{
  "n_kv_head": 2,
  "norm_eps": 1e-05,
  "rope_fraction": 0.5,
  "init_std_o": 0.0,
  "lr": 0.00147,
  "schedule": "wsd",
  "decay_fraction": 0.689
}
Each number is 500 + 50 x the weight over its row's rms, rounded and kept within 0 to 999. Layers, rows and columns count from 0. Numbers have three digits each. The size before them is the row's rms in percent of the matrix's.

# o: layer 11 attention output (transposed), 128x160, rms 0.0606, rows 55-72, columns 80-159
# v: layer 11 attention value, 128x160, rms 0.0722, rows 56-72, columns 80-159
# q: layer 11 attention query, 128x160, rms 0.0721, rows 64-127, columns 80-159
# k: layer 11 attention key, 128x160, rms 0.0724, rows 64-127, columns 80-159
o55 091:453495511429516431616498523564509544443456463574407431426544508482532543534457496469554503574583444534540452437519585565492489516468524555468456527501470467547447544529519484496595503406553513419413522535544416590492533544433381519460542429
v56 093:498435479469454492511472475484565560523524435430587496513370491427485549400532466492500550532480505535504534524478467472495466453465464485516484481527532545532622483513477561502541532503580470521518424515447452381432405485552467451506508534
o56 087:512461522482551567595504534551542527516545470523535479538517427504452507438444479535408484497649532470487526478448502526516511435518404554584546555412507471534429493507440409575495409468483455609493504527510468565505531453386498567531512545
v57 093:486515562520475539501483484464433516490500467551492505516499507577332560544541507524580487381503572572514520611471511439468549388452516587482514535529546525488567496464506520506498529461451461447482477474534540406476473586477429446495486615
o57 095:510464521372560428503483532524511443553451525473567500547519523489446554514514475506508468520469443515487551459549417576502616514483526536454456499564477480580487446560439431479488444345569459565488557485447499498544641495474473559420470525
v58 088:450469479543472580550471500408504499564596491418507457478448541565536479550467539478499512532558468498564508503455478525440545549441505462425490504483513496517427375427501448489469480507527593508495428482476493492487399468527390544632459503
o58 100:484460399542581461436514508483473515523437484532547478505498522558464532447493470518515518499393479556487530464444474524500495493386460579482464472534515485570512544510583514527510520548593453559508522595474510528540599479489478527527370481
v59 090:466618408549529470553545501526578504456584482445501521480444492520440484524583506465586534478483579589494498525456554388476537464496495468516571435567541456527538475505427423583544488484456509486519598504572538388401494442516516530505516503
o59 092:516391595355541486576510608554567516445498548516547467477516482524496530501493555525495476512500523429455492486493505588505486520485536485525492523428461427464424539539546547512594487446491431533397483486570466606531554514454467545467514480
v60 107:462452506559498458515487460554455488480500607536505518456570516475641439459506427523477413491513534574482513509528499489528553502535518544506550466362497495526526596514544545484583533469557441525567491514424469572515574547590507384533520456
o60 108:535578501492472582440583495442572441569513517478484496537449520496545491530533482558450470473519520437448482577554455417480552466548503443523591594432493492468520460473434531469408417486499510486474537472433559419504371532572576492567473523
v61 096:557431426462550564603491497533528518490480421502544461463516524660456507506474584490419471507489520538567564475489439501542496516498447542515559404573543471542392394440486511493464567475524532526485457488580501470453464474542455498438459537
o61 085:506487511524508460521425565531522562543503535550455493469572540438426487533516422479517516454570506556437549506454547548462474508421430532478347458567504577497577426488464483566517522402462414604536525524496483487495666510435413543467533490
v62 089:432484546438490457503538549518465537450506553507545432373469434522491473482446507517454388522526417509477452536516549590438498522584502480574457537387500450488457619462539518503465479493417503541412533485572567544508534556424440479554477575
o62 097:495636463588423504469433417446503503536449575430453504526480504475572476518525556551523546519403529498535451485543463456492524464482505443432530469555578599477537492484466500466485464512497537356577478426481547437483428440606509474511543478
v63 096:513522392509483459516549498522571466513527398534458502494483515454484508441618478456537511391461581502501449520610494430483576547396483487526491430613564521537635446497507474470448447498508527477517607487514539461444555574492515544457477464
o63 105:495412580393499489635539569602495496414525451528512456431514495504526516537474491470470501538537489455480442471475551568544459496528510486554452547445444386482476524497532472480536538529482508499398501493498418551526524609382457547501511468
q64 130:618526501453522461564521532410490431482466635470483425594452573459554479543520500418454541456506521534507457545592598479497470485496527521513522459514624532537435525440516546479399548533524506431437414455557473532456404545498420532487578492
k64 120:378496471543498436521541483451499479521530496498427497433574546591475550408379410549517551484423503528477512433538498495530360489563592540533485459528490530554512540557562504591501539598427522559504528551461363422524558473549520534522440484
q65 148:501547575504506488591408370519505443500488585550522557450502466442466502539500529528470484514512517432428524473575504525520467486397468465472453473512537411463528528554408497468401649513515540461433577483583555466497459511498504378528553485
k65 118:505478460453461505541491649535470458491412503398581466554465546469601461501605469438429492453557471543515542531484495510518506504476496402539469516444543572544433496527528502502515545430582438469452496454461560546446544528539375597474549491
q66 120:472549550488535505547418383545527530567473524555513500467563413428446524517460533580467487491486563401433516494478509631448498503527470495536465490519512396466551479493415491390467592521528524489506582500618473455559542453546545371523447452
k66 101:597524440408510515489497558555490509483509535494622521544422496434547486531623524385434458427613554481514507519457451562488559539427468485453494548445462504498458470456415474420532523380559509466409467467485606457500499553513503531443545561
q67 115:410422432547447500469566504512547523602479403473548542544496379517514468404483447514527418468507467511466546555421433488465549433470554498524488464557423542482568485473477544620593449507429443506549510526500487468523601478520489570513374446
k67 104:483506482526548532561535484501509547474619418613451539447462488582432512519467459561490462542430557452435435506547521486491529462525421551549553440455477423483504462462472563470498499573511504410568509534509448517516465472463557444476460519
q68 119:355471492568481461474546556524565515571508454478563495513490369529583456435531500505473420529466479501535581554461464520503528422482568475465508503567427469474554481511405526624548526474466506521456514526568501470574615542559392551508457479
k68 109:482504499523552490430495430433530484554620515538463563503521560520391509516349480575520509528455520534534428465550481481506497524618494577455514437613492455490463524553493558460453478599410522578586521533453378506586435463442560445533434471
q69 113:562435495528499505473612587499542433461495439465462491551472513460490496513451480409587408495519412531574479474528468439517483513510520513429497528473496587512457500473514534585559426516506439482549408492397519504477535487441448617431498533
k69 092:414433538557514450483552466462538452542470492520446431467578490528457459456447445572502536477405470486471546502521522520509445516522515515486548499515466499536551495544574515580583476638411492561497532503538464503545511388526545451496443435
q70 106:569430485439522500512471459485484451457454531511442559513445596544456497549445522508515617518528536553470450492516512450516489513487468457512463512389553604540445571557590427471497463448549500422468465524464548554434461455468549544441509527
k70 099:544505488534489515505497538520513536409372619455563457538554429495570432434563558486553542473551507549563542539441420498488482525419444453520442497595520504447487406448476495442552497473520569506447505514453536435459593548505437561454531543
q71 115:556504550442517563552443445483416526516516527486498533451477501505509523542576539507565522496574562435448454498535487494533487569455442464555515512426553452496426550541575502420336534475510515469397479502494555472487438572534512474512559488
k71 107:555514450556433544562484561511452453505540528376594553572457495533535457513538526454485535461593463449559545511443514507555540469466556506450526486552480472542473526523452469434477532359531471510436489426413590457435488567523416600509469568
q72 114:612476471413525511479482529514461464526558517526439612472538623452469479616466520556544486488568513432473477502557448500514542576510478516505478474419538487486459516475570496418463498466473447565450539497452542470504347471529544479510591487
k72 106:552476466444483507545539560563430518483526531529527449566461485497522533538592539458440528503601517544555420489474506505583466500419489391472470498487552481535480516543583436495390593339565484440424470418503564555524470541545465565483456463
q73 102:457532470525467500526439490510542521500524495547515474429480449542580506452583469454423462430444468482441542516497487483472484435512554632492569490532411406499596563438459575521548441486408458556482522482491494423544485563568443448514436502
k73 101:465544549538554475460474396567540481485550475587506554472454551488496536483501521641455517515448492593529440495515484458518514485506473539472449449489560499481416453522486530428500496516613575518501564563449408433505549495550554482461479479
q74 121:538490451422544498533452469507442474500538504546463522469531587467419504594433542537569514512580527440447457442482510493498578515446467453542447508456605483539433532586550426401424549463589554474551522478509555520479430505518526452562564494
k74 092:577495493496421464535447583456414451496564557392536552454442553560514503581468488482516536482593422459574525466476479534550456519507548297427552516484459523605540586557490385535482550395448465476423442392532494556452433475519477507537530541
q75 083:591495468514446471495490601488511587475513494484517445425461495492574434516625482530394486486461464450528495478606575520535452487454513537471547486492451387508575526395422594505526499524439540554535548496581497488410525600532491431482474468
k75 119:421502495458517454496573409533554472537522481583441579548547531451526527456399567548494527482491531558408517567498522424504457467554489527555463494538543518478391507506501507492441434520579500505514503585477413531597525490515531403560512501
q76 106:482453516420575496483478464506530437422564532545552486468438641534462586502449526495485570492495491520467400449488461483494493460467471492396479493436539515458469521477635479447556435461473455510442446506426584494480454501457577501512481553
k76 112:579515531512499503489471574519443438543452513350560437471467498539550438516606464510484572433520514486598508490496506534547535552455468455449541499513483462486584485529437404428518583387551488478369496500444602481411510511532408622503522508
q77 106:465506549506562600615507420593466519474518438421546428518485450457486569405587540537469437500625509543496473524428529405460456415466501506539468488555529455546500460603526480482514535437571506400492520514511514476453543600532383559511499525
k77 107:493559499521469480520411559399383509496554493381492536488493567584436516588404401504618493469464502461516468485534523527432476504547498455478559524461431559504586552601475466583487578550341494467560440483512479498455469434521530443504528439
q78 083:436456502461557512500505485546499523494480452552505519548450510497422568562539572493501486541537554489447433510529448472475465589502481521555506425455508485492583468552558443471445486437559486441433443495529509537548479498508465507443615533
k78 097:579490510455441465514545573509461500406494475445544452499451479442432500558426517484572534463592441446490491499508389506566496559478512414500479464526436536523544468536586411509461543438451454469480484382498544556495464460437489483533550503
q79 113:549519489447490490441439499515405508572540482478472615564565596520495520664500440487516487466480555393450520524445521533528454451453483439531536485546524505633518474539473435410453528448521528523552523518453559487540491595539503401543528529
k79 099:401492519540491446523430371548559519492423578573415517534412535436466526463464537537528547494456510480532427457531453422516447495491462598501434440602530427520475457526547550432475489560475530573531536509493386462536497430485599405517456482
q80 090:396561532564526492437498425545580516496511402493550489545548405469447594355541473548489524613530496498491493530478445528520569512543502587550549522552549519563565413505517449457494508490533481498451418532564461576474545455478474542428511499
k80 136:611499486488483408510490575466460489490427482385520496532383570445481498528562517430466487472461500389577503490512473591473550520469550408447467528462478534530554554476509424476550531453486483477492501472544593557480414467493482558490546523
q81 115:587471508564519500484492442548389484571531545483436546522461644456483562540472517476478519469623564516484438403509524459600470489500507416463503440492458426565511520536552460476406536466543467502417521471441540511457467562475468505519535562
k81 088:497429486432459488500504450541489466392475521463471496568532540496493568502426511438544474550666485456494472508539359589528415484514478400536461461472510480535509474567557422473539538413462505474503488367572492564504458537443530457535619525
q82 110:346445467487472483486469394460573513472541511494513495544482423468487528417433526525476593549448582564545530437488454503527497441462496506432463416571452450568545485522577505486561477465539472559394512500487434510612490507461477439469462481
k82 144:571396449500464502498566503506424502410458547427577469480434519496510504576523443432546536490576566428548474454506433596458449587396510432440622500510466482470607469498481415503467609468458496441491513443501528499434457461484506510492598507
q83 096:509441456455595557494488487546511476469497446477534574536477506443531571542491591493449530556572557514498494460516437518518518496475505459555464509451521481514509484590631454440433550372598491443425474479485569579600497535492419625409529525
k83 101:484480470431419394484433487541494469412490562430490500510458502430478595472452543464526533519554462466528537489592354564561430449475504458496428508523491464489542505531534488493430447419503448494530510365564516535502432456402509444512532541
q84 105:475486485568388473445505499447540535527502487475493566529484428540559409489474426577417442537438460543490530517507532427538576471556661508470560593598476482520480502447436600574447513522493510558472539482468439472487519482548562404517475431
k84 072:518522381563544487483501504577489470595499460534555522531439470440498468518527567370482458527473531539537418529497474562576502546471438539459555479466576481519530490438418438405530549555590478440470527441482494482415499525508510505458483632
q85 084:571535560418594553478458448391505481486550469498525520498504568553569572652427533469515536538495504434474480442567513501422526481504522396518495503428550499470497576479571430484562479550476523436459439513497485501524465471486536468599504575
k85 126:552515494401471535532469516568480486581466510411472511489482502433473522570564574441453584487562520525484491485515501520515475446484504391523465454484593435467482467536476489396471567349592526419477419370539497523490447436513464489477534441
q86 076:481528541551590565417548467524583496519468460550461480417535512521496439476494499534529518551483533497522531492557489465519554499516521554544492403437500607527457399503515543496503441494533437590509562574452520527595546458526472580433385619
k86 209:510464477412450473501465521530461412450488489460565469539442499460477523532544541415472515532612475469509490480491396542559535501457465371490416521493510467500499489489512437428482543343587477483430456375504603547521441556494444536474532512
q87 172:523473478455466549541464432568388426449550551469508496531499597455415554552542495460480537502561487502536409491449452488532438572483482510472465546500560464529518506519505442429412524431513491461464445420499577518422404557455482514546574545
k87 070:413448483540604446474489431454502541545514553471406548463504538525416554564426450516507459480592467483455514530537449524390408537539437488476501560481507555515473513442545506548522457502361531442529501457464411477551503416425588493576508477
q88 099:475437463588441487404436523414658460547537474474451528603574450521489405517460563500597409525498534511519510515480421471432572584462494523505490503498521596532486438521436521490482481496566553539421422472533603513463559475606489397482466469
k88 095:547559480471506422552515552481501434551506577504418553461418528511504578529500568446546478550540468513534388399587559532466492507527468497482504464489511514544556494478411470404444525467551489461433556470607516544435505530406504524505432541
q89 107:510474504558498374462507447525430537486522549485493474597563604474511401452556555530480466543515511428472577521642516400421486494573451492446586490572446428457524527522497427479574403441472516547464575491477536425561431484509532475517506497
k89 099:510467509429492459452511575491555432577424528572464432514442544549550440467477542419452500522552545498617451519576470480494528449544462493471627533478468432470462560537549502484461517541596429417519521390423480442507510534521522577519448640
q90 097:551414612500514478566470504488508531430558425471502485511583590481509544466499474552469501424517554534572544472448429531475461474515593614452487501514536438619444469509458460508490423584525430492512514490458506436450449473540483600416510496
k90 095:496459420466473472495459484610547436499592594602498451465506506520433560490434597457589484527481537549413457495439547565570608502457481422493465496450454514497400447528538495522558484469513507506450458510511571616583451450503486533515501487
q91 099:451580575478493354574459475470498536565414510516451510488485469532508542488497601485398560442469529449526500487591601489515534558528462468494462495540473491547487500534544588527443541500514401425547455541568468471543446477480535490566400391
k91 099:482520497534472424412544468461498448599450439566484527510519559537448508506485491519446557483468500539453472588480526622389545447501554483442487494410487383472532511447510465421586496444502472499414558509534483469436433464610495542415513488
q92 095:536507496506536483458579537474522504468435548510524467516518540484496456467481525610541441503502556501433563480494513502591525493534581553519424476423514538512430582484526539456516552526531421565520511546442551531542484489597476534468498476
k92 092:505467490454488459376529500588548477498474517576479470565482566526480575450481502575495459463513574485447523530500465533465503511492487416473445523491452517440458469532623556480509458442621456553422433534501573520628508601523462511535501508
q93 096:485482480497488564403441496516528499406560535563498493520520425432478518442495501436468498487569527548477494512480470394534501534495434508467466503559449606465548427507381449530448532524457492535462499498495429534537544604448469520418455444
k93 094:483482469533455504490532515561577576482490541539539498445501484516532491547471461546527444509524390549555465477531505496551391517499491455486471442486478521520532404509449425544505510441384525479491545456484506505476523509558459543461428517
q94 103:559453462466527496537419428492393438531495486529455515482464408528592489560428555494432451467537547528564449551522481417521466624488515507563436426467538515440463574494547590573465552505510501426553398483497486426531440481570538498538477492
k94 102:467498468570494576503601438532547537478545483530504497459591392546491615510512474575530452525417514493477460535436548514507536454570474494576557437462476517517516574558429580493500550542563529531495465548577520469423523443443486541478444436
q95 095:489460586408467461484479543524556521497491517545537489517501497494475466473443455559455463548418551496428496544524465541450528542430545477555413465479476456541402488504606406471591537561600399555616468481581555617592467435578449542398574472
k95 097:531502498535497491529555535510558473450405633504444470498479466462450544399486508448460586551459566512435563575532523509469545570547590541445500454411581543408505532534541530484501460457546444608425435550554569529472471561531394529498618482
q96 099:455538533525534555442447447489520534483519495478489525491520559583410509429560483454462509492525484599520532492452485542486484556519464453488529464528506499402605486556532530537464513453422613475427421492548433529413553473409499510461496464
k96 097:510498494507503484614459485487465573465504497519574520583492507474524517459464588457561479474498482552536450451530478489544497460434501443509486513587536521564460439408427399552469535521501453528520509525479512421542494511466566517420485557
q97 093:568502526551456466567522470531543492457520498499502494447507496445525558465493456535480443525350460485473479546530451513480532526574424509448541502516408409563508552528450506502521534511553445622564553449477585540478470655482506519464440483
k97 096:516520653435561453569402528432480450447431474483494439555413519503444455489472500527500536461361470499512502593430582478443541545512522513471505538457439423438484539518452528423445527529405417548450477562472497447439459594560455546486526503
q98 099:439403545595438432439495433490540509553468509512611522544502485445498419438527498536544446512534620430442535509530444452513489497444537411480434497488414556514458517559424419441529525451577493584416409494514529406548464537559459609428542532
k98 095:525472481514591479448566505479571546421419483537451489543470427601525492454445516474508531595541596412534439447562473556476544517591473553513588447600468543378554549529500558464423469501436504528552476468472460512512544502498511480582468529
q99 104:508523507466532408477465493383553466454458529521562486378483533500483514568549546606486500469505609505483436464505544511543547407472523479508492475450576452545458485458522541503537421484573452526588524528541542582565491459506468469562566518
k99 106:521478454483491460434472444518483430590447567492405526477572507493541496556512464471479515469527499518490563502496511557435438444518432478519496469516548469492538541426496556464483482520532540535474537498445512456517482424475437499479639468
q100 103:550420544532508493444561489494610554446518499530540494481588478459458460543497544494464454506601556540452506474500427413473570527536439447454463445476461572465467485490476458536537589510541485493432490488468538502490562476534453588403523528
k100 102:558494521447505507534593499539573532424525502576478501455529383508495546430477405496536492549535473512403363399573491498534565505557442475564570380484419590450545544571527505572559511503531466550501458482551476522579506508481417495480524523
q101 093:549495486489544447489443552437619535534493441499590463435494398460512441520604531494410469551558464525491434401486429508430504367463487458561512478447510438484503384514483516557514543505516514407613589485517595444407563494576507532464552529
k101 093:490506460519447498463498501560555539405543579480470521454535416410539490441482467577553500483575503502410441423539531500495507454519428522539512409484473570501453608513506566547494445515468524499475465428507503508496397515436465493534533484
q102 087:418477388514488514506435464529455555524541492438561520499416486597696453489610613533462541482428510495506410524546452635465411563512541487480506538461440422523496511530452518536491392538438517463574518541513427551421401453557474485603460538
k102 089:459495541443497536562488511492445441475545527561509484520545516497512538515494534535502425471464513577474523556417472482502523562436450564557479598560459527484496508392511573452556565507423493477462585403475535497424485538491532504555489448
q103 086:477470404419523458537567443574424566552472497564512443465510488527533535385504547543492408551583542552526479453518591492577444542498500411446449412525457555523455514548616478555524511524483556508540488509517555536544476465465494539517541520
k103 091:511423420518524409530526509531436539379523439560571434524587425471532557474470513457540542513594466473541481577568490545491458506480474488465588463542468558523454561627538487532515565491563408552517525480454535419538489467573453526504469553
q104 105:440509537496561513537371478460506453533442499413534488519507541596462495519487512468514447557463521474448538503498462441484487513409497494595530476543449394521522472509492472480503449484579411471529522494584507600476500526522454496360489461
k104 100:532433464504497483508471444343522495472432562526419568452522537574532463466414543584512563490466466420588362471543528517474477540469489518511501474456518479441459427494472560476513452516536563513509419459445474510450480434490521456451493487
q105 104:454435455492492405562484440463539538511465547517546563521395547494548498478396460502543515473501489555463534527557449554514435520512461500457495474483574571407580572454546507513486556484517603420426378541519468546497417506456508460474596515
k105 103:483541482451537467523532529510409629443518430465558441525605552535496474391512511540466521490438610578582536473513500543559498552485535510509515590530530552555535436514438493491475411546446519464573556620514485471451571474486527507529535461
q106 106:508554648500451432526467456464601475408524536480506477590543521501475535475442466475545478480455418504473567477513509508467502533502412482527384543572448557447545457556516486501500476489557545478462407461494423482466482474442534575524389477
k106 101:512543550360516449495599510434567498543486496563471551353437532516497450451447559532567545588414542500415431420526557543486527524475656502520534503506484476440545484484450513449484523478517446511481459587477474504513528471511481511389532496
q107 096:581481381582555496491543552488527460496443470390410560541625562572488463602502493533579535497548466504464488421390515480549499466382540477503511496524482513429452500537550586552443558487521477450539606459465497450480480459468478497456465522
k107 096:424583509512421494540526476485608574489537584524481503521492407416593407463501483554549481521559475398441468463516544533524491451467538522589451445466554478516417510512463489600500527510542527470504473481565457454497555427456420445458537452
q108 095:541515472425535484512528470493475528391440584457481478500502545417543446583511493488469505508457473564650477451497440587525403545427583464475511501528548410531573421497519528470449499582523539523594590505469546621533495524491512549510488524
k108 093:525470471448467542501468551574500528461499586540486479421590526488509422399544447450450459424451584514367570500444488481482542534396473466484481510563480639444499500541471552554543584578537540515531579541488509408535474477481476512536522502
q109 110:566526600428505480651507430496521557446491537482542425450499488456396533452554526519389524467542508556554486448499481571422543458465466474545467420517499411497508517595497455535505451503559534373573636453565509549483577500458431567479459473
k109 104:517479478490436457512513556517543483484496473486546556377506452465435529482429468504537534493514464486309445466487519567518507491487529479573512425463446484425487468456477559589534539489473395628504469539497485530529406491448440437473602523
q110 097:494446558529641438486489400480480562506503471465590534543585651433463459417447511517517458577472416481399521537535537592516572436527527470550500545483507452561436529538547396461423525477532560483386557554523502470564514369464522470525549471
k110 091:557501583463537506504484528531548444465496561476473517538441458477489498510477520436461450429502473497560429520601424519516580466461592534374480469521562508475506484459525490472521513467507427544461500550521508496580529510465531536555625630
q111 097:491533586526517453494536505417549509421488445490583455418477349456482423421574541567458473492613544511577505471457502489493502432455500437570481498520504509464551416594511499558537506527577523441509526469431497513537532495503412557441365512
k111 101:470466479483444476508503508564544503471522536505400582427505448493486480490383475453555515554550568437382410431501484588502443466503480480523497421497517572529535562493545546537470506517561508525512473467476477467516364422456472487504604541
q112 094:624540530575454407535404537483489562548498438540454476476540459521403543449631519505477567548542446535497502498456519583471566545533581443482534474467585423542522514444481464489480555500500451447442635529586571581449470551481442515467489425
k112 096:541459588514606526567490479498442454529522459473522521506523443496417476451527497486390476511470533533463583496530520618483487493588537512450491548476463475587429472463512420483447489506466382497549525589562514519475468590520481454535543528
q113 090:483485516517477472480477434476353511549467460521492469529528570611474441466501519500437478482487473543541472547522422460492501611489546425483519499642529419502544497467472472505611507474527426542585478497491570452524485535554518513500589483
k113 091:525298427552544495487541587487560430473512449571519494461534515543466444546493557588559502424477522553500477485420480589555529556532472557551599437497502642489508497510539554484473555516577393495560579511450480534414619439477509488515510548
q114 104:478561494512404493459530462422536431557522614540496426527418421536498439437432460466469431554566457542522472538507444488550561507533559498527485443459485501464533507486534507545448472529558485510437508485512412457514536445568499456535532555
k114 105:509508443439446540429416444535485531523453472513496496471457553477583477405542539577451465585539496466480510446514467536491386466538468423575554493422489499492434524454518439466508467474537620485544503563586530557465468542481542486489485518
q115 087:630414478542437452471642492426569577555537553491459476399479471488445459547464438469463492510556590564526505436472404594486518523478479521428443487485395510559503537487419505462554576554454550582442581492466512428553498552488498556430516499
k115 090:574530499491484531567500496564474558420483511456488417505566391498524483466499512523534508473586475435431517485525490563521621657506439493584463414480503478454547455599485462562486556484496506524523442511543516522472491587531491521484448579
q116 100:537596406520469498497527422510510495553429470482514521509508434565553555457578462460475568520578373481566477531552538468487450461476468627473543581491529541512494524500484503503576444428469473490462543469623468468464446519480436534370491470
k116 097:506459462461483474524585453440449547588421404411494472588497512499580497513436484440475518532514513466550594493457456485458410487488496510612491536580557523504436497551430519506545436528451528462572485529506506553489507425448603508460470523
q117 089:428485421518511561590535449568382556594483419472464522531520556572449508458554497434466467422540449520489447613522530444541516509434530500463525572495584422554490531516503536517500541514510533451494485449522458449492437491492479410488513383
k117 087:456535438499501518523543465387593487538518486453512602492477581521460511640495436467560500422514486562563519544461455555505480481450479594549538429450499461495550478452456476530490580571522491500481547495499420509452594450530551411493498551
q118 101:495423434480516508517411404494585543478511417531495550508420514480493519472507502603539467513510610509423571487540511479489595482474488534485509471469551466492456588549563506564569499501495489488534587529585531552596449380506484574562546434
k118 094:489538527521511526519458519485456410544615510542451512527506409450464465416484570451498488520534572498562534535592495528446504480579517436459520447507528504504309490421563494486577423414556432577490485575516539485510476493531434526545520550
q119 103:464488527455500582508630605496456478430515515460410495502419408493492557444489433487579573580472494638511503579476603521547463598588577565500600608467503580553547505532504535512417491463435449460505433535516434482461532523463546430470481509
k119 104:468595479535472445497416541599465488586470466447577518613500562518418508595517551457489508444502432439537568619492412509564478491410437524456471525530520437568534433467544440517473485498502497484500525455524537539483464402477469445453513597
q120 107:598505540528546406475492548391525561477450459520357532566550523579499520564483475465510496518469509495552590449600386522596568520462477496510520428495566522468530517488468522542484405444516498514551574521499489475497509438492471455393518483
k120 107:456581532504516497538456555520602428597425487533485491502477565502574475481553507477450468468478488489460551556569544589504449432500486476498502522525492404428520515473473480468588496485482379513500546591561525518511609439471455542458538472
q121 110:490488510476536437503479622462572507524520500448429502490460451516508533588489528501558601474424516482430576511528506553459520502470476518501511474586492478564456554530486521485460516466535525528481570496574466585539531528502446514452492432
k121 106:465617617467545468593478590426443520551466469494472376398463605564569527440503421434452535471452507465513540534562522516446514580487550452521472500553548418497521515422577477465539532484436482493481511536509479443511498457506487491423474511
q122 096:521451475516518534541578380565527550465456457470532373510442456472523533401648604498546440473575503586490550551495530486537497457434490599441505406549515515531519494574459592570487457492476531487484533513464496411470544543534420589488513527
k122 096:571489481423450447433487443453504519422550456579495447482561515508463596527478465519541427429632473514538582534507460486509506462510490446613467518515407491487373497540573472586494499445499433532538493489432479492578509483504561498518413532
q123 098:510533495435551564526433566526528464490558407523507550515572438492500542545590609500532480471511418548409512550505536478476518451551490531513506478415526559472528524510536536523435456482402512388440453530626581578534527553513480551546499400
k123 099:373556468480511507476580435490402457560541466497464558548477559394458603509489485596476483455484437520634505501528549377489469464530531531422485552503494427558475538553444426472501459461468498545471592540535525400590500464526445490482372458
q124 096:423465549555433626498475500458452439485519495432493485560479527552498469460486590427456465503467457559541493539522477518504498587461478450575457620498603454511599477500471522471600425511514572434489330434551443483588545565528559484482492536
k124 096:490516453515584506499569477533473513473412467481498631453589611637559494537513538528438518473480469510506619510453525452431491536483497482511506551463485590455533469487450441489513445494493494533465587458578499409435554423424495477533548489
q125 098:497457441542537591530466385482406544402485538495499482533575509436567630502547513410510596485534493518536526498467480520471456523509451579450493540544567444488489454463404535493516438489474483450565484477519530516484607633440505469442424489
k125 096:440433375477437515494506478434547570471501533434481516388618502505480486557546498515558484379502418467483514550455490492541530486364463494472550549529452480542563510550473570555492460513448496505566519446476567566476458453469449544513433455
q126 105:540514473481552364491471492423459573568462521493620478523449446411485463488404530477404451503504385451556398579561479482519562568517532516538519454594553508505482444484513459460440553505493571541522493444498562430511522467506522447594555451
k126 106:526511530496474420545489568574581541507477571459475515372467610465519501433557459545509411507420480545447446486484465572523570405554523559514449419492481503471459553517468472510484549575536449538483494522555430452547548491532514553485490570
q127 104:465446456523546514470454502580586490434504551447392505533461535526545501506463569517611572541440512556518522489612516486500523481414554554395487540495513506561474606503456545492536452466499449542442553493395494524502512459503478522454462455
k127 101:523480592398505451409512545430464468531489529547407492481514524444489527453457540416540589428541528521546516547540418481412475523552551494495465542573497501492528415501469411492590497478476529503467511497532433505566610422562521526416536451
v64 102:491448551424622324584500494453496493581471590507437590574518519526503561470495510516453477517466601502416456587478481529456532556535435475491488499413523463521432460406443429511512482457395536495549532504474517548553443461560507486568412501
o64 103:499474600484522398464578507493610459457511633566506515575518542499571497464472550551514544532539519472517473452436449487466466442478484506472530454508572469536491486575540410598425465427513503508451522575521433551571506457497482479461585477
v65 104:461469497453493580406491553494499523557453483524505530490468528484490516419547490561491467621484465492465401572447562528478414463528550512480459457440436404476453593529445468444515601492389488514486546527430517596506482405351542458521479562
o65 101:512456444415548467400341552512526417506528473519553543492478503525585555502459414555473508463573457520520480485443546519483423423518518463503571468460562529555495496505560527513420485478484515565537508657424448488468531427509472444563416488
v66 106:492512540488523508441605463646524497385429579510493484482475537498463504488581416458556466456495450425514495512607514469534532456491513523397502495581406531485477556462533461500495547505490491561474552478550524524637526529425483464465523462
o66 107:449580506496514453535476503532515526488488482460534560469491519491579516545407486449512573507492341450440504440470553500523402524534490397515533457532525489481514513500601638453537535443516518491531541449509494433442414502566457433569504444
v67 107:489468608556479483434555486511533445457578506470478476583596419417525491441534530487541405518496464506489512594415497463570509517525452551475513587503482600508497438482467430486505522477530534419421476503570478463623529586514528518483425499
o67 105:434557628407417459583511509510493507555502516469499527561548561475461450539526578430424486575453467563458552495517548470571535527548507508557499511542470522461476498492448471462584476426472575445494516508489433490543437543471509535484494611
v68 105:487377525509464497515491465478550587553528404534471493556486500499582445477534478498493475526535501416491497440431472446489456580579516492586522473551467462456546484567296419471444426516505573468524551517562516540425568523469522532405508465
o68 100:563532501451431421439493369497485543589526501503465529498457570547548495502550530492358435430418517521595528526512444460506558499441491575463485526487387514461504499451476406587481512521502589485515560501555465447469502517469490553561492421
v69 105:472559519515432515441488477507522458504469524563475475430525513550448473511487535499480465546526438519424490546477498429508497543482571484563470520480467592415541517543493566470472563492491466392492452492447446471540483499579533494525451439
o69 106:505501532373519562516505518465465471491503400655476461449541455473472491503439556453485453494502506472438485526549527413509566546423532526546482558457498598496574398445510537442528555463476487469541431554571508550489513440545542517452474563
v70 112:551528516476491510396489515479558448458507537491548450476521465540455486536600455512402412474533469507500523552420562459525589518416482526550522508535484568458581452364456513499539402472513433529531437548381552465482446461506496559560514495
o70 112:476538565503523545565638485433508524422493440557542528554516536563455527503434505456459529511647479574505478529472478509561509637523504458514498444500526473484524534498472556419453429398553505410367479547386486520511472499561472530516460448
v71 094:437481562548607602459523524535519610524443459442588472567415532517538525505536508536476445542489586478474548549431536469474534526516498552532452448453457476473472588449509501515544611499514508443445564432517579541611500446544467489445479613
o71 096:529491555476510504392506563497541370598399523482563555506453539449680503544483560434476516554400493481478566474481486491528490471488498411529551493438515487544479552480437526389499506415527518542512506506484492486417441530499520507510524584
v72 098:526485530524492498536469513482489488410491510461329454578487503480524475335542492509480498413442518589583567533644544512517499482517439537471469447480437472579534542555385462486469501527543418466490507491521540525449524558487457473444418437
o72 100:536507450471519471523416559594468468477501465491458498593509491485558555533465573460499538545371458560553491452497485516450493512509448549570363550443484524527447454491468490482546455455600515513515473398535494458471511466432391572470501455